Weights of a small GPT-style language model, trained from scratch on English Wikipedia.
Size: width 160, 2 heads of 64, MLP 640 SwiGLU, 4.1M parameters.
Architecture: rotary positions, no biases in attention or MLP, embeddings untied during training, shifted keys.
Training: a variant of Adam for these matrices, 7148 steps.
Each number is 128 + 32 x the weight over its row's rms, rounded and kept within 0 to 255. Layers, rows and columns count from 0. The size above them is the row's rms in percent of the matrix's.

# layer 2 MLP down (transposed), 640x160, rms 0.0302, rows 596-624, columns 0-79
size [109 111  97  97  99 105  96  99  99 109 105 105  85  94  98 110 104 109  94  80  98  88 111 105 105 112 105 107 107]
[[171 117 120 130 223  87 154 172  57 180 138  81 138  99  92 146 130 159  98  80  87 124 128 161 154  96 157 116 121  77 110  83 129 140 116  73 131 164 102 153 131 157 135 180 174 122 111  74 133 123 142 160 135 100 117 145  76 131  90 108 117 140 156 157 140 170  59 167  94  87  77 133 117 118 184  88 118  95 177 141]
 [147 138 109  98 112 159  93  92 134 111 136  92 110 151 151 136 182  76  91  89  85 143 163 163  82  86 150 168 128 204 155  91 132 175  91 122 168 130  64 174 135 112 152 136 117 132 158 117 192 156  89 170 126 143 138 131 112 171 180 149 119 122 208 107  85 128 150 180 107 117 157 137 201 149  85 132 191  49 101  84]
 [124 171 135 142 121 157 104 206 162 114 108 126  93 135 143 137 143 166 142 155 123 133 118 190 112  98  81 101 166 113  93 152 118  53 189 141 116 118 117 215 106 147  67 103 117 164 112 106 123 137 110 152 149  61 110 123 130 116 123 122 112  70 117  86 133 183 149  80  74 146 141 103  75 118  81 143 113 101 119 142]
 [124 148 173 111 144 146 136 124 153 132  94 176  84 125 146 105  93 156 141 174 123 120 178 195  70 190 122 142 149 103 167 135 135 100 117 133 113 125 122 140 188 127 147 148  96 143 121 111 137 102  63 171 154 211 188 135 124 106 116 180  75 125 209  88 112 131  56 202 166 126 143  92 188 105 159 134 174 126 132  94]
 [120 146 155 121 103 141 109  73 140 111 145  97 146 122  85 205 144 117 135 124 180 153 131 154 114 166 206  59 132 145 137  95 136  77 121 181 146 205 159 105  83 185 109 117 132  71 107 140 128 167 142 104 133 110 209  86 127 106 100 129 135  77 140 115 147 113 149 142 160 140 112 132 142 151 165  92 145 210 155 149]
 [148 161 141 156 129 154 108 128 166 119 106  96  70 204 157 114  78  99 137 161 109 100 148 163 110 154 133 142 173 141  92 158 113 137 109 134  92 166 138  96 106 139 179 111  91 105 147 131 161 123 107 100 120 111  86  96 115 182  82 125  95 175 130 171 109 104 132 133 126  84 203 170 151 159  71 138  85  96 176 133]
 [ 84 167 132  81 141 158  99   9  96 148 142 133 122 107 156 109  88 147 141 148 180 178 107 152 140 200 139  90 147 140 186  73  99  85 157 158 136 218 126 112 146 176 173 155 156 110  68 117 123 131 136 129 106 166 171 129  95 128 111 135 101 131 152 135 120 210  80 163 153 105 204 146 120 106 157 110 120 171 130 103]
 [163 142 135 106 128 126 168 124 160 158  85  92 122 110 125 168 112 117  63 117 139  65 128 115  88  87 166 137 147 101 183  98  82 166 108 150 106 160 145  98 124 123 147 142 132 113 183 161 147 103  72 155 135 126 161  80  88  78 193 239 169 101 125  84  80 122 156 172 146  64  92 125 154 157 115 172 125 142 139 100]
 [ 80 136  65 121  87 116 157  71 109 120 148 129 149 147 193 117 102 126 108 126  79 133 106 111 165 131 133  86 119 125 151 107  91 169 118 181  51 146 135 127  98 145  90 102 145  92 124 118 157 104  94  93 113 114 122  95 132 111  96 102  83 155 136 152 173 172 149  98  89 157 184 114 195 105 186 226 130 160 140 165]
 [197 135 116 164 122 136  91 101 162 113  69 118 101 126 144 109 141  91 138 111 112 146 133 167 153 141  86 150 151 123 105 111 107 141 145 102 118 126 153 141  92 123 126 129 109 158 130 135 126  98 152 149 152 128  76  80 137 154 178 103 101 197  83 138 114 176 113 141 142  82  87 142  97  87  79 104 111 129 154 192]
 [137 178 151 159  93 135  94 135  98 138 101 140  59 119  98 114 136 122 129 123 144  98 114 109 112 132 124 164 109 169 147 149 100 168 187 137 146 108 120 118 109  87 205 135  73 106 134 114  87  80 177 107 107 111 135 129 118 176  85 146 188 107  91 109 145 153 142  99  85  74 167 116 104 128 115 139  94 137  96 117]
 [ 94 153 143  91 143 135  43 123 129 123 156 155 164 168 155 110 119 123  72  95 133 194 124  82 151  85 132 105 135 164 132 143 157 173 151 116 149 106 126 167 123 133 145 119 110  95  94 113 129 172 156  87  84 111 130  98 114 153 137 179 114 139 138 168 168 135 168 180 100 151 164 122  95 184 133 165 148  94 135 170]
 [159  94 113 194 129 188  73 147  78 182 132  45  80 161  91  99 132 180 137 119 117 142  90 103 101 122 159  66 136 121 181 188 157 174  93 161  98 154 101  94 111  75 102 175 113  64 150 163 154  96  86 128 128 104 188 124 179 107 112 110  89  88 133 162 171 119  87 152  90 150 131 148 158 162 121 139 140  96 146 158]
 [106  62 139 148 166 138 106 132  57 123 100 154 205 140  83 153 170 167 127  92  78 126  86 128 125  92 126 119 113  92 147 106 157 148 141 132  68 105 150 114  73 116 151  92  62 140 128 148 159  51  96 144  93 120 165 142 175  72  98 126  88 179 104 127 133  98 146 180 123 157 140 107 146  74  99 111 133 169 119 111]
 [ 86 133 164  87 121 116  37 149  95 129  82 119 154 132 143 115 154  75 119 135 128 119 135 117 178 109  78 150  91 139 154 142  98 146 169 139  92 149  77 108 169  97 107 113 109 155 164 162  99  71 166 115 109 172 148 156 104  74 129 138 112  80  96 104  73 101 156 118 160 175  80 117 145 124 118 130 116 168 138 134]
 [128 149 128 179  84 118  98  96 101 130 141  99 160 114 190  77 107  73  77 105  91 146 145  83 122 183 142 133 139 142 117 151 146  79 117 149  61 154 170 142  68 153 157 121 167 134 123 208 147  89 134 136 162 145 127 130 130  97 159 109 193  96 167 187  92 131  94  82  97 134  93 129 106 117 140 156 101  72 136 124]
 [168  44 123  80 113  68 144 166 116 147  99 105 119  91 137 123  77 155 140 159 170  83  61 180 136 109 162  93 127 102 110 157  85 133 138 159 139 129  92 125 163 131 139  69  62 104 132 142 166 112 125 120 155 115 139  99 117  85 107 157  72  98 144 140 136  85 156  52  74 146  81 157  78 155 145 151 138 111 141  84]
 [165  94 165 169 202 130 156 128 157 121 122 150  85 178 100 104 143 152 123 109 158 145 139 165 111 125 117 116 134  99  97 136 107 107 148 175 101 132  46 110 124  95 144 170 137 119 133 104 158 147 139 145  85 157  71 131  86 123 133  99 160 195 117 103 173 117 154 143  92 139 135 122 137 203 186 152 112 146 194 131]
 [150 133 163 147 119 188 139 122 149 109 165 122 190 137 147 116 125  75 128  65 170 148 121 133 134 124 165 110 122 118  79 126 163 121 136 165 174 127 135 144  36 132 131 102 106 147 133 156 132 130 116  93 125 135 100 122 162 148 127 121 144 117 115 165 137 188 121 128  84 171 119 103 102 187  89  86 125  70 143 169]
 [195 121 150 122 170 131  82 108 104 143 107 161 191 171 149 105 122 117  83 114  97 106 144 127  94 127 140 105  85 138 141 104 180  95 155 137 160 111 134 124  75 112 127 129 125  81  94 164 135 101 157 114 126 106  96 129 147  95  98 108 106 124 155 100 117  81  87  83 117 166  66 134 155 118  62 103 125 114 151 119]
 [133  86 117 137 128 116 139 166 111 145 132 220 176 124 148 169  63 133 103 149 112 170  71 117  98 129  71 126 110 131 115 120 149  96  99 177 150 120 100 172 102 140  97 116 157 114 114  90 140 176 101 111 142 100  56 141  91 142  99 160 148  73 171  73 154 156 128 107  81 166 137 151 143 107 112  96 110  61 116 154]
 [136  84 131 162 112 159 174  70 130 204 124 104 119  95 127 126  79 120 149  63 107 115 142 127 176 124 170  79 100 108 134 135 133  99  88 118 170 145 115 110 114  98 152 106 114 145 124 198 121 128  63 107 153 155 208  32 150  90 156 108 149 165 107 137  87 214 131 142 150 120 150 103 154 120 110  93 105 136 180 149]
 [154  59 152  53 147 145 138 162 161  92 159 113 121  77 104  62 112 153 135 109 148 136  80 156 110  95 116 125 157 100 144  91 185 135 154 172 162 111 175 170 102 127 116 130 139 127 127 166 102 167  90 166 142  99 135 126 129 103 151 125 125 137 154 153 125 173  85 103 133  85 103 121 136 148  97  66 109 151  88 124]
 [143  90 144 144 102 153 151  78 120  84  77 116  98 112 169 120 134 100 104 147  85 152 191 102 122 142 175 150 165 162 128 139 111 109  90 158 183 123 111 112 127 121  97  61 119  86 158 137 165 125  78 130 113 121  82 156  90 160 114 141 118 150  29 109  84 137 143  76  72 113 101  92 188 118 155 123  53 130 133 115]
 [ 96 159  67 110 143 116  73 117 120  90 136 100 141 115 123 174 157 129 130 112 147 146 120 142 132 138 106  91 129 124 162 142 151 119 202 149 139  81 175 194  56 153 151 188 129  90 130 116  75 130 168 107 135 147 176 123 125 127  85 187 161  85 119 109 181 176 115 130 119 162  95 159 103 150  20 155  83 147 125 117]
 [ 82 146 148 136  65 103 127 114 140 134  98 131 162  88 128 161  78 121  99 120 110 161 102  94 213  96 175  96  65  76 127 148  82 102 122 154 130 141 146 133 135 143 103 153 139 187 184 119 107  75 144 132 111 145 141 161 146 130 132 175 133 139 103 145 141 135 211 110 151  80 153 110 175 151 105 142   0 137 151 127]
 [138 129  92 130  80 108 123 169  98 112 189 133 111 142 127 136  80 148 139 141 173  87  92  89 191 157 116 159  60 163 183 148 164  88 126  93 133 131 128 117  77 119 104 113 176 152 129 148 166  78 178 106 109 156  97  73 152 168 128  96 131  73 121 114 109 144 128  97 102 120 141 169 128 164  81  96 181 138  92  74]
 [223 112 134 142  86 160 140 135 153 220 134 169 137  72 108 148 122 144  98 109 145 153 166  63 114 152 165 125  91 156 119 163 119 222 120  88 101 127 187  87 116 178  98 124 169 138 127 164 151 132 130 121 106 121 138 120  95 144  86 101 117 109 127 207  88 143 125 112  98 199 100 153 124 154 158 147 183 146 139 151]
 [151  77 103  55  91 160 113 134 131 134 169  75 157 141 129  90  88 146 176 140 158 125 143 158 156 144  87  88 158 157 107 113 125 142 117  84 154  78 125 116 127 137 124  83 144 146 140 115 130 144 101  86 161 181 133 127 105 116 142 121 148 103 167 177  82 152 128  90 175 164 173 118 106  93  96  68 127 122 122 102]]
# layer 2 MLP gate, 640x160, rms 0.0478, rows 597-624, columns 0-79
size [105  92 104  97 125  89 102  94 114 102 109  85  89 106 113  94 102  92  80  97  88 108 106 113 111 105 103 114]
[[ 86 113 129 147  69 156 195 149 152 158 113 109 113 159 131  82  82 120 134 106 113 151 121 166 123  81 104  51 120 113 121 143 109 142 137 132 125  96 137 132 143 146 106 126 108 139 169 115  88 166 101 123 159 132 118 110 103 125 135 189 161 210 198 112 122 179  82  90 148 114 164 105 149 112  91 194 114 150 183 112]
 [ 97 167 150 138 129  91 148 149 155 100 146 104 166 142 116 149 157 122 128 155 164 156 103  95 136 135 103 167 118 119  56 116 127  99 147 151 186 100 152 147 100 192 129  25 128 111 111  79 115 151 161 105 133 148  92 127  84 141 174 106 146 153  59 125 144 129 195 101 120 123 180 158 166 179 183 113  91 128 196  94]
 [170 129 126 126 123 157 145  85 165 106  70 105  92 125 194 130 153 185 107  87 121 113 144 143 135 127 169 132  92  68 109 124  94  80 155 125 112 164 154 184 105 127 152 119 183 131  84 151 151 124  79 138  84  61 173 135 137 105 137  96 108 142 136 142 115 104 173  73 149 106 187  85  73 130 143 135 141 139 105 126]
 [136 114 137 140 133 108 144 142 194 101 159 124 107 111  96 101 132  95 126  52 135 165 162 162 139 149 114 157 160 109 130 174 146  94 177 157 153  65  94 119  97 127 122 173 128 123 185 102 110 169 146 135 113 183 133 144 118 130 158 110 106 131 141 127  96 186  89 166  95 117 162 180 144 117 118 169 132 173  92 174]
 [138 145 130 117 166 129  85 136 107 144 122 169 136 191 104 126 128  78  72 122  84 157 140 128 110 169 115 192 130  98 178 171 137  91 126 117 144 110 122 182  93 106 106 151 138 100 178 108  90 168 138 156 141  85  87 127 153 155 103 137  91 107 123  92  31 170 170 118 133 141 147 135  80 122 105 140  96  94 175 150]
 [159  74 114 158  86 166 128 192 109 131  89 169 114 103 161 152 105 137 124 105 153 143  77  79 110 157  99 119 140 124  83 146 128 137  87 117 119 165 124 107 116 160 133 117 124 161 170  83 111 120 134  75 124 123 102  88 125  97 179 112 190 134  77 143 166 101 173 124 109 168 137 136 125 171 128 106 149 131 111 121]
 [124 174  99 100 169 148 165  93 108 197 133 143 100 116 121 136 102 141  92 125  92 134 114  84  84  75  93 190  73 110 211 154  99 145  55 139 130 146  92 162 103 138 149  98 100 160 121 197 109 106 150 162 124  86 112 160 140 169  92 106 135 130 112 113  77 135 108 181 151 156  82 132  72  79 141 169 138 101 105  87]
 [173 120 130 119 169  99 154 161 135 161  89 168 105 129 117 141 126 182 150 160  82 160 149 149  84 164 128 111 106  85 155 130 140 161  93 179  78 118  93  94 146  96  70 157 146 119 156 144 128 133 187 152 142  64 135 105 104 163 145 111  71 136 128 111 119 110 158 147 107 134 131 174 180 111 100 109  99  77 121 124]
 [129 119 178 130 131 103 126 125 164 146  16 163  99 132 144  88 151 169  87 112 100 140 175  93 111 139 164 137 112 142  74 177  97 151 148 155 120 130 121 188  88 174 121 170 133  68 136 106 128  83 146  90 172 151  53 125  90 118 100 140 113 177 173  96  61 133 149 110 122  65 141  95 111 105 139 147  93 101 150 102]
 [134 147 161 144 178 175 159 156 141  69 153 105 146 174 144 145  86  66 113 123 160 143 120 162 109 118 109 140 196  86 105 128  83  92 161 198 166 177  85 138 131 159 111 114 100  99 182  76  68 132 107 127 122 103  68 114 163  90  78 134 101 154 161 112 160 142  86 134 103 113 132 147  71 125 142  86 142 129 162 149]
 [ 94  58 148 115 169  89 133 160 111 200 141 108 149 111 104  64 160 129 108 123 123 131 130  60  90 141 103 171 165 184  73  99  77 136 123 148 124 110 126 111 135 171 118 102 141 204 113 110 164 139 133 100 115  81  98 150 173  93 127 128 130 112 153 142 105  77 181 197 155 188 166 139 146  91 111 123 105 103  72 156]
 [162  94 121 115 208 102 164 115 188 155 123  83 139 128 128 112  86  91  55 109 144 144  60 185 116 103 104 138 150 135 154  76 164 110 164 125  88 157 103 113  73 101 136 143  94 152 138 109 121 102 163 121 176 164 143  97 178 114  72  84 150  69 108  77 107 139 167 134 130 182 137 145 126  84  82 136 129 133 138 128]
 [176  76  85 102 166  82 107 121  85 169 147 105 178 139  73 149 131 117 121 159 147 156  60  90 113 130 128 119 143 199 133 106 124 105  81 144 173 163 129 127 161  57 158 137 164 147 160 185 176  82 124 145  95  54  89 184  77 133 167  61  80 126 101  92 111 152 179 195  95 129 145 105 158 146  93 128 145 157 148  89]
 [124 126  90 140 118 133 133 121 162 153 115  88 116 130  97 200 112 118 125 137 115 101 127  70 120 146 123 183 143 158 148 101 114 145 116 160 173  79 149 130 156  89 157  94  94 111 119  99 133  90 107 150 148 181 115 138 121 206 141 165 163 143  79 109 136 131 105 177 187 132  91 122 148 207 168 147  98 149 128 123]
 [167  99 136 126 133  75 139 154 155 100  95 160  63 170 126 151 110  94  95 155  83 104 146 100 100  65 132 124 175 102 128 165 172 114 154 101 125 116  86  90 115 130 117 183  63 102 174 123  79 148  70 101 129 120 113 132 140  83  88 147 117 193 122 148 127 149  91 117  99 127  99 132 107 103 165 147  79 152 179 134]
 [ 96 133 129  89 121 101 202 119 154 117 111  94  82 165 160 122 152 101 161 151  71 137 135 149  74 126 133 157 131 118 123  87  96 133 126  93 154 153 122  88 123  89 135 115 107 174  98 111 111 100  83  60 162 183 124  98 159 117  89  87 137  92  89 128 188  50 173  82 133 141 125  97 125 179  93 114  96 138  69 155]
 [121 169 152 107 113 116  99 164 138 118 102  93 121 183 133 109  96 109 116  89 109 116 164 154 168  88 127 105  86  96 206 125 105 152 196 186 177 152  99 174 143 155 188 130 104  80 182 152 110 109 124 164 134 161  74 117  57 108 121  97  63 174 103 137 137 170 102 106 147 112 152 162  86  76 108 102  89 116 158 109]
 [102 109 119 120 135 149 177 123 134 137 135 100 139  76 208 128 113 103 181 115 139 138 142 126 155 154 181 122 144 128 141  94 165  92 163 111  70 131  62 117  96 125 144 177 130 178  65 116 144 175 139  77 151 107 179 158 177  84 149 118 106 134 126 138  83  62 144 124 154 154  89 181 107  61 148  58 146 133  85 102]
 [172 141  98 114 122 151 146 163 103  97 137 110 103 132 139 182 178 173 136 141  92 146 121 148  74 141 135 145 118  98 110  91 172  95  85  66 100 128 100 171 173 131  93 157 132  91 153 165 144  87 140  89  83 131  81  95 147 130 128 103 170 145 204 133 139 135  91 117 126 137 117 116 105  82 118  76 173 163 116 116]
 [178 125 108 104 155 156 134 171  91 135 113 166 144  59 157 157 167 143 180 113 136 109 117 150  99 162 189 137 155 170 136 114 138 143 154 106 116 137 136 114 148  94 100  61 185 150 110  85 151 132 141 132 167 111 146  67 175 151 186 107 149 105 154 144 145  67 138 204  96 168  91 147 132 160 110 131 172 170 112 158]
 [141  98 136 143 128 120 119 134 108 138 139 207 133 108 153 144 150 189 170 117 142 112 197 105 163 161  58  92 127  77 110  99  93 105 110 121 114  57 169 161 137 157  92  97 165 116 141 103 130 131  75  91 100  94 112 134 149 120  86 123 133  98 161  89 185 133 157  59 118 129 131 118 146  88 127 147 167  77 153 133]
 [101  71 123  98 117 159 190 117 157 153 162  74  57 157 143 200 107  82 100 152 130 102 175  66 144 116 113  97 139  87 164 114 155 110 146  66 138 154 138  88  78 125 137 158  98 163  79 186  69  97 118 140  83 133  97 177 170 108 120 126 130 159 199 139  94 162 146 101 152 162 132 177 137  90 142 149 171 129  76 113]
 [208 131 138 119 140 124 149 144 112 113  84 136  82 107 122 150  91 133 134  97  96 160 170 101  79  93 146 148 173 109 143 102 159 132  98 100 129  82 138 177  68 144 164 201 102 142 145  87 163  81 143 125 180 138  59 147 110 115 139  97  71 109 132 118 164 173  75 140 129  75 119 134 127  85 159 149 145 131 144 121]
 [156 125 103 105 111 174 139 135 130 161 126 103  78 140 112  87 124 147  95 106 145 158 128 130  96 118 110 156 135 143 105 180 137 180 112  84 131 121  89 203  75 192 136 114 128 166 153 153 155 161 155 166 125 111  95 132 123 104 104  88 158 136 115 147  94 217  82 119  68 101 152 122 110 165 177 120 140 150 138 126]
 [171 116 133 130  94 101 142 139 194  77  53 137  77 160 149 136 151  78 123  78 106 106 144  62 109 133 132 108 174  71 141 144 151 158 122 154 117 101  67 170 114  95 129 185  97 126 198 124 128 147 144  92 186  93 115  96 141 118 153 178  97 170 171 142 102 167 138 125 139 137 144 157 106 132 137 146 131 180 152  80]
 [ 80 103  80 148  69 144 147 173 110 109 198  82  82  99 140 124 117 114 118 157  62 137 101  85 147 148  61 176 117 121 175  91 173 176 131  51 153  94 146 117 149 141 106 163 153 119 120 115 101 150 144 154 109 152 165 111 158 160 144  80 161 157  78 148 130 100 121 192 145 123 169 141 160 133  80 153 153 152 143  87]
 [112 130 156  34  97 108 129 106 153 128 158  95 138  84  97  83 121 132 178 127 131 110 159 191 181 178 150 138  96 189 152  98 163 190 133 112 114  81 119 150 154 134 123 126  88 169 135 147 149 112 153 152 129 161 189 138 192  94 103 148 108 174 146 115 162  80 116 162 121 189  94 162  87 158 144 112 101 164 104 157]
 [204  80  86 176 100  66 137 133 120 160 135 167 113  92 147 167  90 123 113 176  88 120 133 114 113 122 111 167 102 116  63 123 127 171  75 125 174  97  45 127  76 103 122 119 181 111 189 127  98 162 138 153  88  87 139 112 129 129 115 106  92 141  89 158 108 148 161 137  86 107 142  92 127 121 129  73 119 111 130 130]]
# layer 2 MLP up, 640x160, rms 0.0451, rows 597-624, columns 0-79
size [107  95 102  93 109  89 106  96 102 103 102  88  94  98 106 100 116  93  83  96  85 105 103 108 103 104 103 100]
[[ 68 110 130 171  73 142 144 151  43 113 193 128 102  99 131 176  67 114 127 187 148 120 114  66 166  87 115 115 138 124 145  97 140 135 110  78 154 138 115  95 109  62 121 116 154 166 117 165  82 100 106  47 148 150 115 116 157 119  88 178 201 181 112 145 111 125 127 143 153 133 114 141  70 147 143 132 149 198 143 110]
 [106 145  99  84 120  86 173 144 155 148 170  89 121 196 141  98 137 104 111 138 125 110  77 127  83 161 115 159 124 116 128 105 123 125 113 142 131  88 170 121 178 143 164 111 126 104 121 176 106  97 101 109  69 143 153 167 137 127 161 128 209 159  91 148 102 119 129 166 102  96 175  83 134 189 120 185 164 126 126 101]
 [162  90 178 161 114  97 123  73 165 125  95 141 146 122 115 112 171 153 102 117 150  97 124  97 127 105 105 152  83 153  67 141 105  60 137  99 109  71 165 177  59 195 139  75 153 182  92 169 190 169 130  58 139 102 110  98 148 131 144 133 102 127 128  93  87 170 211  99 119 145 167 144 170 142  90 115 130 160 160 172]
 [ 78 212  82 100 143 123  86  72 187 128 152 157 142 161 103 109 158 134 175 155 139 164 112 103 145 149  92  98 129 112 175 143  68  97 106 108 113 123 101 149 161 121 139 148  93  97 120 119 171  86 153 102 104 158 156 177  58 127 133 178 119 167 111 114 113 137  83  90 146  78 154 123 163 126 182 160  86  87 158 102]
 [168 167  88  94 114 168 156 111 107 141  97  81 132 126 123  92 171 204 164 190 161 156 109 127 129 139 144  80  90 115 156 112 159 121  92 133  76 151  96 157  97 111 118  85 104 179 113 157 106  66  87 159 101  99 137 114 174 108 174 123 112 111 168 145 110  28 100 132  75 168 102  87 161  92  97 136 141  64  88 112]
 [126 132 118 159 121 155 114 167 163  98  78 154  84 103 142 137 161 108 127  83 118 152 111 209  90 115 169 132 182  51  77 112  82 107 165 161 128 156  73 102 135 169 137 161 126 156 129 113 160 109 119 145 147  80 125  83 148 122  74 129 121 207 187 136 186 106 142 113 156 149 165 122 185 133  81 136 113 127 178 133]
 [ 91  93 136 112 114 109  90 174 158  84  99 138 144 116 101 120 190  98  97 103 107  94  69 161 157 113 148 109 136  73 114 146 102 155 173 158  70  94 167 125 119 124 112 204 119 175 122  94 145 150 111 118 173 118 174  65 120  94 153 120 111 137 139  45 148 113 184  61 122 114 149 139 124 160 112 138 118 141 139 184]
 [127 142 118 173 112 140 109 137  58  97 109 103 163 110 164  97 122 139 143 105 168 142 141  84 166  86  95 108 136 137 125 127 116 139 101 123 149 122 111 128 105 109 123 151 155  97 165 120  72  90 154 125 101 146 160 186 180  68 125 178 111  81  87  43 190  94  74 159  80 155 148 176 115 145 176 130 123 141  93 120]
 [156 160  83 189 130 118  94 154 136 119 212 127 183  95 167 193 121 129 162 129 161 133 105  68 123 170 108 153 140 129 189 129 141  73  87 167 133 173 125 143 115 181 123 104  82 148 151 171 141 175 106 163 101 105 125 144 149 181 166 145 175 110  64  70 138 169 173 122 138 153  93 168 121 101 158 131 142 112 141 134]
 [123 122 100 117 118 112 121 108  99 159 108 180 130 114 127 107 160 188 196 154 179 165 157 189  79 182 179  99 113 172 155  77 140 136 108 102 145 157  84  89 163 121 131  97 137 134 134 121 178 126 119 127 102  85 143 123 125 122 136  66 126 112 113 171 171  44 148 177 106 113  99 144 146 103 103  98 139 136  98 117]
 [ 88 141 121 118  86 144 143 151 133  77 168 169  78 136 100  99 101  77 141 112 153 106  86 178 117 119  65  79 144  94 210 136 159  91 120 123 140 174 176 117 171  68 126 107 120 118 127 120 148 138 147 115  94 159  89  79 107 154 120 198 130 119 115  99 113 152 130 114 157  76 117  98  92 174 151 176  87 153 159 116]
 [175 152 173 134 100 118 161 139 115 133 114 152 139 114  87 151 150 124  87 140 136  82 102 125 122 132 102 133 198  85  93 190 130 158  92 168 169 119 159 114  93 143 115 203 114 171  83 106 144  96 165 142 127 126  95 146 111 146 112 171 163 178  84 110  72 209 136 168 176 152 153  72 108 145 152 120  88 172 152 121]
 [150 149 103 104 211 206 156  53 125 176 100 135 122 151 121 120 107 147 149 113 132 129 105  83 151  90 141  86 113 140 187 127 145 153 153  98  96 144  77 137 109  99 121  89 137 137 107 131 153 173 128  85 141 135 153 169 139 137 115 149  91 123 160 171 121  92 145 158 121 104 143 120 121 149 115 114 132 182 130 158]
 [143 156 114  80 144 125  76 120 142 148  94  99 187 141  74  85  81 107 118 104 174 161 163  67 157 154 115  89 109 104 177 159 151 184  97 119 114  84 142 133 159  76 146  83 110 163 150  99 141  71 127 121 125 107  78 111  86 121 174 176  67 142  69 133  79 150 124 136 160 113 149 148 139 148 135 164 116  99 155  94]
 [199 161 114 169 181 104  80 136 174  94 129 107 167 119 187 176 143 123 161 125 172 149 101 146  91 134 146 138 148  82 127 210 127 129  91 172 151 155 121 142 100  98  82 101 110 112 141  92 118 172 132 131 168 107 160 126 150 134 126 129 150 108 185  86 188 148 199 109  71 155 134 143 121 125 148  93 178 135 140  71]
 [117  79 103  88 108 125 120 131 107 129 144 139 146  89  69  83 195  83  99 122  75  97 157  79 154 149  67 111 117 130 113 131 174  97 179  77 140 131 157 106 143 127 173  99 174 111  97 165 120 151 111 140 115 173 132 156 132  98  90 170 147 161 155 147 102 154 100 160 119  93 108 121 119 124 124  79 170 140 149 160]
 [166 106 136 141 133 185 136 159  67 121 108 120 115 128 165 165  93 171 149 172 106 106 123 128 105 112 145 129  93 161 208 102  47 141 169 128 161 113 130  95 189  95 100 171 103 145 164 125  89  55  73 141 122  77  96 114 118 169 119 134 141 157 105 169 120 145 133 140 128 167  69 138  74 126 134  58 207 127 131 106]
 [129 172 109 165 155 139 106 152  99 180 183 128  91 138 153 155 129 106 142 113 132 183 174  95  81 111 117 120 129 135 144 137  90 148 153 153 125 119 157 128 141 106  93 189 135  91 141 120  54  83 179 128  72 160  75 134 130 153  93 172  92  93 194 104 111 104 135 158 139 186 118  67 130 134 208 141 115 108 151  65]
 [100  76  87  90  98  98 113 157  67 173 121  75  72 116 117 143  91 142 120 131 104 109 115 133 103 172 177 143 179 190 104 160  99 159 115 128 111 110  87 160 132 175 180 147 135 148 140 130 124 174 173  71 128 155 143 124 161 135 135 166 104 158  72 161 101 109 109 189 113  71  80  76 125 129 187  74 171 124  92 100]
 [155 179 116 142 166 108 108 165  94 145 134 191 124  60 190 111 153 107 131 147 155 167 141 106  93 118 124 110 171  96 111  78  88 176 111 138 135  87 160 181 132 111 137 157 145 146 141  81 147 121 116  85 141 121  85 171  91 130 136 124 144 117 131 151  87  82 105 142 116 139 147 169  89  90 110 128 171 167 135 124]
 [105 114 179 152  79 141  82 117 127 125 150 102 168 126 179 117 116 152 161 165 137 124 121 123  68 144 103 161 121  97 104 202 149 134 135 125 180 154 131 187 149 130 124 131 121  84 162 132 107  98 124  86 156 133  63 135 157  83 158 115  83  82 115 171 173  84 129 127 120 176 103 128 160 176 168 110 131 146 135 161]
 [125 125 145 101 104 155 175 120 157  74 134 118  99 147 133 106 143 165 148  98 121  55 159  95 102 133 164 126  97 138 117 130 124 110 164 150 139 122  95  69 153  60 120 143 145 158  96 140 192  92  66 115  74 152 142 122 132 179 138 175 160  78 132 132 184 142 177  91 133 143 117 166 142 122 107 141 193 214 101 140]
 [145  70  90 126 158 129 119 149  47 154 190 128 176 105 136 148 138 149 122 132  95 165 111 111 133  98 145 124 141 151 194 109  86 114  92  96 183 188  78 159 101  84 133 102 167 147 108 140 127  84 152 147 114 108 104 158 142 152 107 138  95  92 150 101 172 107 138 144 158 128  94 111  96 145 113 125 188 105 102 169]
 [135 103 195  87  92  94  84 156 109 165  84  88 128 108 163 193 147 121 132  99 148  99 114 149 177 178  83 156 130 148 138 121 105 119 154 128 132  83 176 101 172 123 171 220 120  86 148 163 122  89 119  97 188 123 129 104 179 105 136 134  93 157 140 152 116 126  98  37 172 103 146 142 106 111 124 121 106 126 158 112]
 [127 107 109 156 138 154 142 189 133 116 149 129  78 165 168 115 152 129 176 142  91 135 146 169 149 110  87 156  98 127 148 120  96 115 119  91 136 119  83 132 102 118 124  77 171 179 120 146  96 108 158 126  91 102 168 132 190 173 119  71 116 119  98 154 142 166 163 127 142 196  83  77 181 105 144 179 172  91  75 160]
 [150 132 160 154 120 104 107  88 117 105  83  66 113  91 123 114 140 125  93 140 138 150 140 169  94 123 151  78 181 158 143 108 144  83 100 113 170 152 140 154 134  93  96 169 166 120 149 147 100  68  71 133 174 127 188  86 124 109  94  91 142  95 147 166  96 142  82 101 103  98 133 129 108 134 108 139 169 187 195 153]
 [163 165 134 108  89 108 107  99 112 214 120 151 129 194 155 136  85  95 135 126 140  91 105  89 149 145  92 144 117 102 167 115  92 121 103 107 151 161 116 135 196 136 168 164 145 110 132 170 122 142 175  91 175 125  73  85 160 188  92 117 161 138 130 103 119 111  63 155  79 120 121  63 112  90 175 133  72 115 167  58]
 [150 105  88 178 120 108 141 113  97 167 104 112 100  90 120 125 133 126 150 186  77 163 111  93 166  96 148 167  96  69  77 141  93 176  60 147 117 100 136 112 122 166  95 149 119  98 153 178 156 125 116 215 109 105 144 131 113 144 102 104 148 126 133 133 109 152 125 102 132 100 125 159 124 164 152 167 132 108 125 127]]